python train.py --num_hidden_layers=12 --hidden_size=384 --num_attention_heads=6 --num_key_value_heads=2 --head_dim=64 --intermediate_size=1024 --vocab_size=32000 --hidden_act="swiglu" --norm="rmsnorm" --norm_place="pre" --norm_eps=1e-06 --positions="rope" --rope_theta=52800.0 --rope_fraction=1.0 --qk_norm=false --attn_scale=0.125 --bias="none" --tie_word_embeddings=false --parallel_block=false --init="uniform" --init_std_qkv=0.024 --init_std_o=0.0 --init_std_up=0.024 --init_std_down=0.0 --optimizer="cautious_adamw" --learning_rate=0.00123 --lr_mult_up=0.692 --beta1=0.95 --beta2=0.95 --lr_head=0.005 --max_grad_norm=2.0 --warmup_steps=271 --schedule="wsd" --decay_fraction=1.0 --decay_shape="linear" --final_lr_fraction=0.1 --batch_tokens=[131072, 262144] --max_seq_len=1024 --doc_mask=true --train_tokens=867200000 --max_steps=4553 --dataset="wikipedia_en"
Each number is 128 + 24 x the weight over its row's rms, rounded and kept within 0 to 255. Layers, rows and columns count from 0. The size above them is the row's rms in percent of the matrix's.

# layer 2 attention output (transposed), 384x384, rms 0.0423, rows 17-51,81-115,145-178, columns 192-239
size [127 127 120 131 125 128 123 125 105  96  93  90 114 125 132 118 132 129 108 121 116 133 128 120 112 123 117 129 131 130 128 123 128 125 123 102  81  95 120 120 113  93 112  89  79  75  73  93 113 107  91  88 107  89  87  99  99  88  72  87 100 103  91  99 102 102 101  94  98  99 102 103 100 113 109 116 113 110  85  96 100  89  92 104 107  89 100  93  97  95  96 103 105 104  91 111  99  94 108 108 117  97 102 105]
[[146 146 144  96 116 141 113 182 117 140 141 156  78 109 145 156 145 107 112 109  75 125 129 141 153 133 136 146 104 129 128 116 142 140 144 110 113 134 135 143  82 135 148 126 138 114 148 169]
 [106 117 156 136 123 157 104 110  85 122 120 141 162  93 110 130 164 142 114 161 164 174 121 135 102 140  89 147 143 132 119 102 143 142 138  64 147 108 153 107 106 192 136 143 115 150 110 132]
 [114 137 137 124 133 155 103 122 143  99  97 105 124 119 121  92 123 127 125 141 105 116 143 111 152 136 138 144 170  80 159 143 133  81 162 147  84 135 106 130 100 170 155 120  99 139 117 131]
 [136 121 155 134 102 198 139 133 120 136 135 113 169 120 126 144 127 147 174 120 154 182 150 138 191 100 167 146 115 148 128 105 141 129 124 100 123 139 133  64  98 127 166 132 128 130 133 119]
 [122 110 145 135 122 117 157 158 122 157 136 117 111 108 115 162 162 130 158  93 135 198 136 142 140 101  93 132  90 155 134 135 192 145  90 106 131  78 176 110  68 113 152  87 137 118 131 135]
 [148 134 104 139 108 212  43 123 142 110  83 124 128 141 130 135 106 106 180 115 115 106 110 138 165 156  99 116 175 114 162 158 138 101 179 166 126 132 146 159 134 117 159  98 108 147 130 126]
 [146 129 159  95 114  45 147 140 134 107 101 129 139 154 155 132 127 106 147  76 121 139 154 152 147 116 112 143 139 139 144 171 125 188 122 161 133 102 116  99 160 111  87 125 165 112 149  90]
 [135 133  91 120  79 184 103 151 131 138 102 142 134 147 143  91  88 149 139 174 110 115  88 150 179 157 122  94 163 115 127 170 143  79 152 109 100 161 111 143 141 147 165 146 164 106 131  97]
 [113 144 139 160 124  88 163 113 137 109 161 139 142 141 174  93 136 132 133  85 156 115 149 115 140 130 150 128 121 151 162  97  76 103  96 177 164 137 111 119 161 145 118 117 113 113 115 122]
 [165 170  72 110 144 214 104 123 137 114 137 132  89  96 149 138 116  86 129  98 110 140 159 101 115 143 144 136 136 146 130 152 152 149 135 100  89 169 161 122 107 157 123 159 134 111 142 198]
 [140 176  88 121 173 192 160 149 112 127 147 146 141 131 109 122 125 123 136 149 114 109 139 127 115  97 119 109 158 163 126 106 135  94 118  98 104 161 190 144  95  68 150  97  94 144 148 198]
 [101  41 180 143  85 108  90 129 163 115 106 132 117 159 132 114 126 112 123  74 129 155 108 137 121 132 164 171 132 104 148 119 136 120 136 168 139 100 139 111 160 131 130  97 142  99 138  73]
 [108 123 140 130 115  61 124 101 105 113 145 134 140 146 112 132 155 127  95 174 173 148 106 144 111 116 147 134  85 108 126 109 114  87 101 150 149  93  51  95 159 169 101 119 137 117 125  96]
 [141  89 143 124 117 151 130 122 140 131 142 152  91  91 123 158 136 107 105 123 123 135 118 113 140 131 129  89 171 133 134 146 184 123 143 117 115 138 142  95 160  88 132 109 108 147  91 135]
 [119 150 118 107 129 182 171 126 157 112 120 192 125 136 129 109 149 144 118 162 128 149 100 160 123 144 113 129 129 114 134 146 145 117 139 106  76 102 123  97 148 146 117 109 133 110 129 130]
 [153 105 111 124 160 156 129 119 143 120 141 146 122 134 104  63 119 132  85 154 116 113 146 133 144 148 137 102 123 186 148 138 142 116 132  80  98 144 150 145 128 135 120 210 155 151 133 120]
 [129 122 132 155  82 127 125 163 137 105 112  82 157 121 114 122 122 155 134 138 140 119 115 113 167 145  58 112 121 151 129 113 109  91 167 147  94 124 104 166 157 136 158 142 128 126 174 153]
 [129 104 193 137 112 150 134 172 124 120 130 127  95 138  80 165 146 110 122 132 123 166 116 132 146 132 115 158  92  89 101 117 140 142 126 137 113 124 146 148 101 116 136  90  94 107 144 118]
 [100 150 163 129  97 139  86  88 146 122 147 109 100 113 140  97 112 108 129 107 175 122 125 115 153 142 158 161 129 135 113 110 157 166 131 141 125 122  98  99 113 174 143 147 132 121 125 131]
 [133  90 102 169 128  70 143 126 111 122 122 134 138  72 108 159 119 123 151 146 146 161 154 147  48 129 107  87 146 138 135 131  86 169 121 165 187 131 130 121 205 147 117 161 155 126 149 123]
 [152  98 155 150 109 159 178 163 136 134 160 134  95 147 100 128 136  81 151  73 167 159 132 123 118 140 156 122 117 145 147  88 133 138  93 192 145 125 130 120 188  87 110 115 137 111 140  93]
 [113  78 128  99 162 109  89 171 127 139 108 117 173 138 124 120 151 104  84  88  55 120 126 121 147 156 116 111 131 125 112 119 140 170 164 115 141 162 183 152 135 113 141 125 142 125 154 108]
 [127  42 147 133  96 136 158 147 158 144 135 107 173 118 117  87 155 142 108 172 126 187 148 176 171 135 105 134 124 143 147 161  95 104 158  98 160 122 141  85 153 115 124 141  92 129 153  92]
 [136 145  99 179 117 119 138 159 129 163 128  75 147 150 132 163 109 143 154 140 153 142 118 126 137 146 119 149 147  99  90 145 113  84 102 143 134 164 101 119 131 106 137 115 149  73 142  90]
 [167  82 191 136  91  81 105 127 164 118 147 154 126 125 146 117 112 136 116 111 111 104 112 110 134 122 151 131 146 131 154 101 125 137 150 149 146 110 146 132 172 109 117 137 129 155 117 116]
 [121 102 191 125 124  94 111 150 114  91 126  63 119 154 101 140 122  91 109 142 125 149 155 128 111 123 106 113  81  91 163 126 123 109  99 149 139 109 134 124  98 137  98 124 129 130 162 109]
 [141 145 106 106 163 198 103 133 151 153 134 146  72 109 148 158 131 121 157 131  99 144 148 145 164 141 125 151 168 131  99 169 155 146 129  54 108 144 180 108  85 127 122 105 128 128 137 162]
 [113 116 137  92 158 140 132 120 148 108 132 124 149 126 108  98 125 117  85  97  90  98 138  89 127 128 107 147 147  92  73 112 189 191 124 118 128 112 151 175 143 144 121  97 132 147 149 152]
 [145 109 148 111 131 136 126 158 126 106 128 158 118 131 109 150 124 106 128 121 154 157 126 159 157 115 117 134 110 145 125 121 144 124 135 110  86  85 140 114  80 116 126 140 149 137 149  73]
 [109  42 112  97 137  56 116 104 123  93 119  79  85 129 129 163  90  70 129 114 123  95 124 154 123 138 119 117 148 105 171 120 134 132 120 154 167 126 134 138 198 107 112 163 159 113 149 126]
 [118 127  90 128 148 106 100 114 143 165 133 161 174  77 143 130 123 146 121 103 129 106 173  98  91 104 149 103 131 120  89 108 132 137 129 132 131  90 174 198  86 110 137 118 138 142 123 117]
 [ 86  70 162  91 131 109 103 150 130 123 108 182 140 136 104 140 143 121  95  74 116 157 121 133 110 116 111 122 115  70 124 116 135 119 133 136 121  81 148 164 109 110 137  68 118 117 131  97]
 [154 115 118 116 124 136 131 123 107 145 138 163 123  87 138 175 109 151 214 117 139 102 136 107  92 110 155 143 114 164 104 125 123 178 106 127 140 149 129 134 135 113  95 118 132 152  95 169]
 [119 191 147 130 120 175 133 107 117 159 125 161  92  96 132 116 127 171  97 171 163 153 127 128  98 128 101  79 106 147 142 144 145 137 110 113  95 117 104 129 114 174 129 138 109 155  91 165]
 [121 152 133 100 141 125 184 138 146  99 118  90 129 163 134 107 150 118  87 160  89 120 144 135 151 132 147 125 104 109 150 155 125 101 146 133  88 115  99 172 113 127 119 112 137 147 133  91]
 [130 157 145 114 107 154 122 166 118 148 113 176  78 107 154 141 129 135 139 121 130  86 142 125 160 168 125 165  85 142 155 112 130 135 128  68 155 122 145 102 111 186 136  88 123 119 111 149]
 [120 146 143 144 133 149  89 121 127 113 112 111 140 108 126  94 131 122 109 127 124 149 129 122 129 121 104 104 169 139  76  99 142 177 136 127 144 160 131 162 120 178 159 123 116 113 150  96]
 [143 116 127 120 137 128 104 104 160 111 120 180 130  78 165 128 136 129 180 123 112 103 108 137 137 125 120 147 200  99 130 119 158 126 117 118 104 135 160 135 106 187 141  93 123 103 102  78]
 [136 109 111 118 162 138 129  98 138 129 151 114 125  88 151 127 161 165 165 129 142 101 148 179 164 147 147 113 122 129 101 118 113 122 130 109 112 158 122 121 128  94 128 136 116 120 130 137]
 [148 164 109 163 161 104 180 120  91 169 158 119 157  94 125 113 148 154 142 119 140 179 116 138 133  96  98 103 105 164 112 146 145 128  88 151 131 121 156 161 142  87 169 116  98  82 178 116]
 [128  85 111 107 113 160  77 111 131 150  77 125 153 128 146 161 117 119 168 125 128 127 106 130  89 140 171 128 124 127 141 125 127 161 179 131 103 109 106 199 113  86 136 128 139 147 117 140]
 [107 132 131 111 137 112 126 145 107 117 122 188 194 118 160 101 145 162 161 128 168 104 150 149 144 134 131 150 177 170 160 170 120 152  91 118 108 111 142 119 162 106  64 176 110 122 114 115]
 [129 121 100 107  81 182 102 173 137 133  83 165 143 123 161 131 133 144 155 104 129 110  89 151 108 156 133 144 145  78 149 131 108  98 112 140 152 105 123 136 112 158 173 129 150  97 113 129]
 [ 80 125 140 149 127 128 154 134 123  64 119 126 129 125 120  82 160 151  97  99 125 148 135 128 174 127  78 133 142 126 146 121 115  74 123 144 169 130 125 124 149 157 132 118 146 119 134 120]
 [167 103 127  90 121 156  93 150 151 100 150 148  96 139 123 184  99  89 154  94 168 116 140 107  74 134 141 143 119  98 105 112 136 184 146 139 128 136 120 124 107 131 140  92 103 120 147 148]
 [153 156 148 133 153 169 184 135 147 177 129 128  72 169 115 136 122 107 193 170 122 111 143 127 130 124 113 107  99 147 139 136 131 105 147 148 124 138 144 145 105  72 170  88 126 135 161 183]
 [100  97 135 139 119 119 120 114 119  54 115 179 181 120 146 134 121  65 110 104 109 135 113 132 103 133 138 168 153 135 134 108 149 125 128  84 125 101 165 112  81 142 106 121 116 160 158  99]
 [ 66 146 135 100 117 109 116  87 109  71 115 167 163 115 132  93 131 146  72 177 124 152 118 135 132 126 119 126 105 112 119 101 135  68 118 129 132 116  95 123 153 121  72 118  94 166 118 120]
 [173 129 108  87 135 145 123 111 133 136 130  70 101 138 142 181 125  69 107 127 123 126 104  82 106 119 131  92 183 161 152 140 143 153 160 140 136 170 126 108 153 123 132 127 102 132 119 187]
 [126 108 128 109 124 154 130 126 136 121 135 172 126 143 153 132 127 127 156 126 163 133 113 143  98 124 128 156 167  90 127 118 119  90 126 139 106 121 140 124 123 121 143 121 119 121 128 111]
 [151  88 102 141 147 167 102 148 126  87 146 148 116 132  80  91 132 117 112  77 135 122 127 138 165 101 107  97 146 146 148 113 133 164 123 159 120 138 118 103 155 137 128 150 178 125 125 115]
 [126 109 139 136 109 148 177 152 138  98 102 159 171 140 115 152 120 195 154 139 128 109 151 125 158 100 137 109 132 152 128 135 113  86 148 144  90 132  93 135 157 158 137 185 159 120 152 116]
 [130 131 128 108 143  82 168 149 115 144 142 107  86 153 135 198  94 125 158 171 126 118 130 108 117 151 181 153  82 124  91 117 141 172 133 100 121 150 118 151 113 120 114 153  98 140 124 153]
 [107 190 151 113 156 106 121  86 127 108 146  88 135 151 144  82 134 115  92  87 124 138 144 158 123 169  93  91 129 126  98 119 129 157 128  89 117 147 134  83 102 189 119 145 122 139 153 149]
 [119 110 113 153 135 132 164 117 127 106 118 122 149 107 102 124 120 118 164 155 162 150 140 135  65 127 137  98 115 148 111 141  98 186 132 140 157 106 115 147 112 151 114  96 132 161 139 129]
 [129 112 142 153 144 136 164 152 128 135 134  92  53 119 108 126 111 102 142 106 146 105 155 118 122 160  97 151 115 159 147 138 129 165 128 117 150 143 115 144 144  92 105 148 140 157 108 155]
 [131  78 122 113 147 145  97 172 128 178 116 119 144 142 102 147 161 118 131 123 118  94 131 145  96 187 150 112  71 131 138 132 103 153 168 107 133 134 114  87 106 104 150 141 139 163 106 157]
 [146  86 116 117 149 168 142 127 146 100 133 156 163 120 149  92 156 150 150 141 142 110 135 165 183 102 110  57 170 168 123 120 119 164 132 115 120 139 100 106 153 142 113 128  70 141 155  97]
 [155 168 107 169 109 119 108 159 115 143 112 155 131 110 164 157 106 149 130 170 131 118 153 104 123 140 159 162 176 117 114 121 122  54  94 105 153 165 162  99  84 140  99 125 152 124 117 130]
 [134  92 136 120 128 130 139 135 137  57  92 132 158 114 113 138 151  73 104  99 133 111 116 106 157 119 116 136 117 118 148 127 144 130 109 106 127 129 127 113 121 172 132 123 110 178 122 113]
 [135 114 214 145 139  99 133 115 149  93 153 124 127 165 108 147  98  82 145 121 118  99 131 104 127 143 109 115  85 126 133 114 103 126 127 131  93 105 113 163 115  76  93 135 133 177 146 109]
 [121 135  78 122 105 133 111 135 154 138 154  94 109 102 149 139 156 140 151 144 118 139 114 159 126 125 152 171 144 134 113 100 129 139 136 101 148 140 169 124 150 140  97  84 143 113 147 144]
 [158  85 112  84 163 130 138 128 120 162 148 152 169 139  97 119  93 117 122 106 108 129 137 108 123 107 153 132 141  62  90 130 171 158 111 155 109 127 106 126 163 111 156 151 135 110 142 113]
 [174 172 150 135 127 128 124 125 116  70 151 128  84 114 121 108 114 110 128  91 144 128 168 142 207 123  97 128 129 171 131 144 132 105 114 125 108 133  95  98 136 132 131 173 131 120 138 135]
 [105  94 125 145 116 134 100 123 121 110  91 105 148 138 146 150 121  80 111 117 152  75 133 135 151 109  87 104 144 145 169 155 143 162 115 154 134 119 132 163 152  80 112 142 109 135 187 127]
 [158 141  56  87 119 133 106  86 156 186 138 123 146  86 144 114 118 117 111 139 133 140 122 110 130 139 147 111 164 134 102 155 158 100 132 165 120  98 164 190 162 148 149 110 145 125 133  70]
 [ 94  88 123 108 102 106  78 122 122 124 123 172 152 123 140 129 114  95 113 113 115 137 125 132 124 122 113 178  88 157 143 109 132 119 129  88 127 109 151 112 100 142 115  89 140 143  86 145]
 [139 115 110  99 102 135 140 114 135 168 150  99 147 138 112 111 123 160 144 149 109 133 118 113 130 130 142 160 108 148 118 160 112 161 138 135 120 172  88 146 137 127 117 139 166 148 112 175]
 [128 175 146 129 137 127 149 148  95 131 108 104 115 138 118  94 135 166 112 114 144 114  93 113 120 132 104 114 102 147 152 123  85 110 127 135 126 120 129 150 144 171 136 120 121 154 130 119]
 [104 163  98 133 130 154 178  87 119 112 142  99 108 140 129  93 114 135 109 150 123 135 154 151 130 150 121 128 155 118 126 144 124 101 134 149 133 110 141 190 147 124  94  88 162 141 148 100]
 [117 150 136  90 126 146 136 155 111 149 144 158  98 104 147 129 125  99 122  92  92 104 132 107 146 112 132 147 105 156 103  85 123 164 134 103 148 128 147 149 106 155 140 111 145 117 166 165]
 [ 91 136 166 126 126 133 142 101  85 138 127 119 144  96  96 126 172 126 118 118 162 164 128 129  70 141 108 152 120 136  97 111 142 181 115  57 121  91 168 121 111 184 124 165 110 148 110 128]
 [131 108 148 134 136 149  93 133 148  79  98 156  88 100 112 124 120 121 125 107 101 132 124 105 139 138 115 149 176  83 145 134 145 119 138 133  81 134 151 135 104 166 140 126 134 134 102 147]
 [168 109 118 137 124 171 122 119 133 118 136 139 140  91 130 153 147 141 183 136 138 133 159 155 201 135 182 116 118 132 123 106 156  90 126 116 109 140 108  74 124 121 152 136 136 121 137 140]
 [127 129 110 136 136  98 165 151 131 185 135 144 118  85 119 123 152 131 165 104 130 169 143 135 148 113  89 125 109 153 101 140 197 141 105 137 156 119 172 139 108 119 164 101 161 115 145 139]
 [152 119 104 142 139 181  53 120 147  89 101 128 127 148 131 140 118 111 172 114 128 134  96 128 171 176 119  97 171 109 182 141 148 139 170 175 110 140 137 165 150  95 153 111 118 158 133 127]
 [153 147 153 105  97  83 131 162 123 115  98 133 169 149 141 121 129 123 144 106 139 117 143 160 174 106 129 170 135 146 120 176 131 192 125 148 144 104 128 129 169  85  50 127 161 135 143  98]
 [152 112 113 147  95 171  96 167 112 143 123 146 111 121 140  98  86 144 139 127 109 105 101 141 139 173 140 115 148  87 147 154 132 108 141 127  99 153  82 117 128 150 144 140 163  84 134 101]
 [135 145 129 172 104 134 169 123 144 121 119 127 140 136 149  83 122 162 106 107 144 148 156 126 148 125 112 146 128 174 170 117 105  92 130 183 192 122  98 160 126 140 129 115 122 102 134 126]
 [157 143  76 115 150 167 115 130 140 114 157 123  74 118 162 144  98  84 147  98 123 141 155  98 107 158 146 153 110 168 122 115 143 158 149  84  88 168 152  98 114 153 148 183 120  97 122 188]
 [149 149 107 115 181 188 160 106 133 159 182 119 132 121 113 125 120  99 134 159 114 119 150 134 103 125  81  79 127 176 140 108 112  62 131 112 116 162 202 124 106  77 157 116 115 120 118 189]
 [114  42 182 155  88 137 117 126 147  91  94 170 148 167 115 127 145 122  92  73 152 139 104 149 155 141 145 151 142 103 141 138 155 118 124 163 123 122 106 124 135 130 135 102 134 130 146  73]
 [117 180 154 136 121  78 143 129 115 111 145 128 132 125  93 113 131 132  74 162 153 156 100 143 125 105 138 143  97 113 123 107 129  71 111 144 128  92  43  97 156 153  98 122 144 136 130  84]
 [151  74 162 141  92 154 110 119 151 140 129 153  87  94 146 142 123 125 111 136 106 137 130 130 132 126 131  76 162 107 173 128 163 125 153 140  99 154 102 103 153 119 125  96 144 131  91 142]
 [115 132 123 139 139 160 161 159 157  94 104 171 137 148 150 106 147 162 120 149 156 147 127 166 133 160 138 123 157 123 136 149 149 126 144 102  79  88 109 119 158 135 129 113 135 110 117 123]
 [159  92 116 118 134 144 108 130 128 136 138 136  68 130 136  63  64 135 105 142 124 122 125 142 148 141 137 122 111 163 147 127 156 119 120 105 102 135 125  95 127 148 143 189 153 130  95 151]
 [136  83 100 156  61 122 159 155 120  82 109 119 181 141 142 132 123 146 109 126 123 123 117 101 163 151  76 119 119 130 110  93 108 132 139 151  89 155 121 172 164 166 121 131 136 131 185 149]
 [126 101 162 137 135 113 153 153 131  79 127 141 129 139  92 177 159 117 120 155 123 131 128 119 131 142 143 122 138  75  99 104  91 130 139 141  96 138 135 174 123 143 121  86 140 126 153  95]
 [133 138 160 123 107 102 107 129 112  96 106 138 119 126 109 106 109 127 127  89 153 109 132 138 151 137 151 157 101 113 130 112 133 181 142 143 149 134  86 111 125 179 126 156 124 111 161 118]
 [139 109  96 159 100 151 130 106 120 123 139  98 124 103 124 144 138 112 154 168 147 171 184 146  53 110 104  96 148 159 124 131 119 204 118 150 155 130 149 104 173 146 128 155 143 149 119 145]
 [140 103 139 153 108 141 165 138 132 142 147 108 112 143 115 132 113 121 150 105 152 126 129 138 162 148 126 107 136 134 159 117 141 110 120 199 151 147 113 130 167  85 135 114 139 126 146  67]
 [122  43 138 110 149 150  83 168 133 135 132 134 167 141 138 136 151  84 125 102  61 124 138 154 119 172 129  70 120 122  98  96 121 113 170 140 136 164 139 122 121 134 160 108 159 112 138 123]
 [160  59 139 132  89 167 181 125 162 154 128  96 163 126 146  90 137 138 106 149 134 164 149 175 156 148  93 116 133 124 129 139 115 139 130 133 143 131 145 125 142 135 120 126 137 157 152 122]
 [162 131 111 189 100 107 111 145 140 164 135 118 160 139 133 154 119 161 125 138 173 143 122 120 142 135 114 145 150 100  91 142 127 104 102 172 144 157 120  94 155 125 129 107 129  84 132  94]
 [165  93 186 110  73 125 149 128 139 109  96 150 150 136 126 117 107 130  97 102 139 102 114 124 125 110 145 154 132 131 163 102 122 123 126 144 155 136 121 164 111 130 108 121 118 166 104 102]
 [113 108 161 114 117 123 103 127 129  85 138  88 134 162 120 139 103  76 145 145 124 129 152 115  97 118 109 108 108 102 156 100 140 112 132 123 130 117 115 124  86 117 111 127 151 165 170 121]
 [120 111  95 120 168 157 135 135 143 157 130 149  48 111 153 125 121 106 166 139  82 144 144 157 148 172 124 165 155 114  89 125 137 150 154  83 125 152 168 114 107 165 131 139 142 105 130 165]
 [111  89 133  77 148 103 126 129 124 102 134 156 178 154 101 104 112  98  85  97  81 102 132 133 140 122 152 145 136  74  84 114 165 171 117  99 122 104 153 167 135 134 134 118 152 129 129 125]
 [158 128 128 136  97 147 134 148 112  76 128 189 111 118 104 126 106  87 133 112 174 111 128 154 191 121  94 157 119 119  97 122 153 132 129 131 109 104  89 113 122 120 128 121 147 129 180  84]
 [117  64 120 120 116  99 136 113  96  87 124  82 124 133 131 174  75  60 131 114 156  93 119 147 140 123 117 104 136 117 161 124 148 150 128 143 146 144 112 153 136  84 129 155 166 118 178 119]
 [139 116  85 110 127 129 110  94 146 179 137 140 167  93 125 113 124 123 108 112  89 100 166 103 127  99 125 107 136 122 116 125 139 129 110 145 136 113 214 199  93 116 149 122 148 134 133 146]
 [ 65  71 143 105  88 102  94 137 113 126 109 195 150 147 133 135 122 124 100  82 112 124 140 142 116 111 110 153 120  74 139 114 120 110 142 100  99  88 130 152 117 116 138  69 117 125 142  94]
 [140 141 113 115 127 143 148 124 110 165 138 149 126  91 119 141 150 171 193 145 141 108 148 133  98 114 127 153 117 176 108 142 119 167 116 158 131 146 125 150 144  97 101 112 105 145  92 168]
 [126 188 148 147 144 150 132 123 143 186 125 127  90 113 124  89 107 178 126 168 153 156 138 126  80 111 112 108 105 152 140 108 139 148 105 117  92 102 118 123 129 174 128 157 129 153  72 159]]
# layer 2 attention value, 128x384, rms 0.0481, rows 18-51, columns 192-239
size [123 118 116 117 111 108 116  97  99  96  89 101 116 111 111 110 116 101 108 112 116 105 123 102 118 112 108 126 114 115 113 116 111 111]
[[109  91 181 119 125 115  86 132  96 168  94 115 143 100 134 128 112 176 142 161 138 162 151 150 155 155 111 125 141 150  80  86 179 157 148 137 146 179 120 146 100 148 154 122  87 139 110 135]
 [141 137 109 179 162 149 134 143 105 109 122 131 160  87 118 149  96 127 123 174 113 108 143 112 169 141 150 142 147 135  90 116 139  95 129 124 104 166 113 146 145 125 137 138 155 157 100 110]
 [110 137 137 114 120 175 179 110 121 161 140 141 138 114 146 117 110 147 131 130 124 159 140 121 138 131 153 145 123 135 145 141 143 104 128 122 101 138 145 141 127 115 128 111 123 151 149 142]
 [ 73 130 132 128 120 106 168 141 115 121 122 137 145 111 137 169 143 167 129 126 177 145 192 142 110 137 120 184  92 165 169 125 108 123 111 110 197 123 165 140  73  97 128 120 144 130 157 133]
 [102 116 111 149 134 132  93 171 135 100 107 140 149 146 132  95  94 108 173 125 159  83 137 143 134 138 171 128 108 113 126 163 140  78 118 140 139 118 143 140 126  88 118 131 133 149 119 140]
 [139 135 154  83 125 153 114 135 104  89 155 127 122 185 109 123 113 107 130  98 168 115 162 106 119 155  99 157 141 138 124 199 109 119  85 131 140  86 137 140 160 106 139 163 111 119 167 121]
 [ 88 146  88 113 122 137 114 156 131 125 124 104 141 124 102 141 146 105 134 155 139 101  93 158 111 116 137 174 103  88  83 144 141 120 121 134 159  71 148 125 150  94 128 107 201 150  80 105]
 [126 151 114 135 107 106 162 129 113 147 125 116 110 103 146  94 107 108 130 130 114 139 139 130 106 109 113 136 179 121 115  92 129 185 119 130 160 140 149 136 175 141 153 118  90  77 176 155]
 [159 104 155 142 158 156 135 104 146 108 109 129  80 106 140 106  96 123 126 123 125 160 146 146 171  90 132 126 131 131 160 111 136 114 163 120 143 148 163 118 124 106 106 119 146 119 159 145]
 [ 93 130 151 138 137 127 177 113 150 132 158 152 159 123 144 117 163 100 140 135 148 121 107 133  76  95 130 120 124 151 142 132 111  86  48 153  88 100 160 104 122  94 130 114 126 136 138 116]
 [117 127 112 140 114 183  75 106 141 127 101 139 104  97 133 145 117 141 120 108 135 139 123 135 134 115 170 139 107 136 116 128 103 158 162  99 143 121 135 126  82 184  92 104 162 166 140 113]
 [119 162 163 122 137 172  85 104 112 101  86 123 106 126 125 146 135 136 118 146 146 142 106 118 150 111 103 148 119 137 110 112 112 119 157 105  82 148 114 101 157 145 144 111 123 111 145 156]
 [140 127 131 156 134 142  96 132 178 124 144 127 127 107 134 141 111  98 110 111 127 141  84 106 140 139 160 139 128 171 147  85 186 106 135 122 100 122 118 108 158  67 100 111 137 175  95 116]
 [140 159 143 160 146 117 133 136 142 120 121 121 147 166 143 148 130 157 137 114 116 109 124  95 109 115 136 136 130  94 137  99 184 125 139 122  89 115 115 121 135 130 134 134 109 140 148 132]
 [108 109  94 150 133  99 199 113 110 115 133 144 143 115 122 100 125 138 137 158 106 129 133 168 115 167 147  97 144 133 133 104 110 125 149 152 107 161 158 152 121 119 155 145 151 142  90 117]
 [ 82 117 147  98 128  56 144 183 121  95 135 146 138 126 110 129 130 126 137 154 106 122 134 104 139 175 159 123 121 181 119 149 108  76 192 136 128 110 124 166 167 135 145 147 123 126 157 161]
 [166 137 159 134 136 168 103 145 118 133 137 141 110 156 121 135 136  94 137 136 133 162 107  85 214 132 151 142 118 115 121 169 109 115 115  99 118 120 106 111 144 138 159 148  74 154 133 160]
 [108 128  99 102 120 127  86  96 122 132 112 102 145 115 173  98  97 114 140 134 142 146 133 119 138 141 132 126 174 116  92 116 118 175 192  92 155 161 113  99 144 150 108 109 144 169  92 159]
 [156 124 109  81 109 144  85 142 140 136 108 151 112 114  91  94 141 104  76  87 152 162 129 179 100 150 101  93 160 176 152 165 163 142 122 134 148 111 101 148 131 157  81 142 130 112 140 143]
 [148 148 115 140 106 137 168 116 101 148 155 136  91 165 100  89 128 118 111 148 200 113 116 117 104 135 139 164 140 150 164 150  98 162 105 130 157 125 122  89 158 139 159 132 133 133 156 135]
 [136 115 109 145 140 156 127 147 157 115 132 114 138 144 135 173 129  77 144  79 160 126 100 110  85 141 148 146 113 122 142  87 128 113 121 123 134 155 112  96 107 125  94 103 116 185 112 103]
 [ 82 141 101 107 128 135 130 130 133 138 104 126 163 117 168  98 139 153 142 141 166 118 143 105 133 179 144 123 138 157 110 122  98 119 113 110 157 155 119 124 158 120 158 169  93 128 148 136]
 [105 136 125  94 167 171  86 171 103 107 134 129 170 121 134 118 148 146  69 124 164 156 168 133 134 134 166 155 124 131 127 141 101 156  85 110  97 124 151 135 138 125  66 134 149 120 120  96]
 [157 146 105 110  62 152 150  92 150 162  96 108  87 115 105 142 125 132 144 117 107 102 106  99 152 114 105 147 116  99 126 137 105 161 162 157 132 123 137 129 113 156 132 125 142 137 148 154]
 [146 101 110  85 107 111 168 141 113  84 102 140 141 110 136  91 128  72 104 125 127 112 132 100 104 157 105 141 126 119 140 141 130  86 139 102 140 178 112 120 175 166  66 156 114 166 142 131]
 [137 105 105 133 141 145 170 171 153  88 129 105 144 115 128 109 119 136 161 106 125 153 161 159 141 111 170 126 143 103 143 133 138 128 104 100 107 100 129 107 129 137  78 135  80 137 108 128]
 [117 102 136 149 153 114 138 121 142 110 124 105 132 156 136 107  91 126 177 104  89 152 166 112 147 126 154 118 110 100 179 122 135 112 113 123 109 126 131 128 131 135 128 134 158 140 142 127]
 [136 132 156  93 131 137 119 118 106 148 171 149 140 131 112 117 142 127  88 157 151 141 114 114 133 178 149 137 111 136  81 144 125 110 136 136  84  93 123 119 122 121 145 114 112 170 116 166]
 [123 106 104 100 108 104 115 112 132  52 154 130 117 107 144 133 151  59 136 137 121 132 111 144 132 171 142 156 148 149 124 108 146 104 137 137 123 146 103 154 161 137 118 146 121 156 124 133]
 [102 159 125 104 155 123 177 133 128 147 118 122 151  87 140 112 123 138 130  82 135 147 128 141 162 130  92 127 131 106 140 167 140 159  90 148 116 117 139 125  87 110 120 128 161 152 115 120]
 [116  98 116 143 121 170 144 140  91 115 140 142 127 150 132 119 119 147 134 121 159 151 104 107 134 118 116 151 114 137 130 150 150 144 124 119 163 145 114 103 115 170  85 148 103 151 102 154]
 [122 114 154 111 138 123 130 105 144 137 163  95  94 123 111 158 112 138 107  90 106 119 168 144 117 100  93  94 119 161 129 144 130 150 133 167 111 108 122 163 105  95  54 118  91 132 145 155]
 [120 132 115 134  80 144 142 125 150 132  88 125 104  93 101  89 102 160 139 147 151 123  96 110  57 131 112 103 138 137 153 113 118 114 168 127 162 130 153 195 121 106 155 136  99 149  89 145]
 [103 145  87 115 141 183 197 112 117 142 137 126 128 143 122 169 161 134 149 131  90 102 120 129 116 151 102 159 176  93 109 132 143 136 165 117 101  93 123 148 154 112 140 106 108 142 134  94]]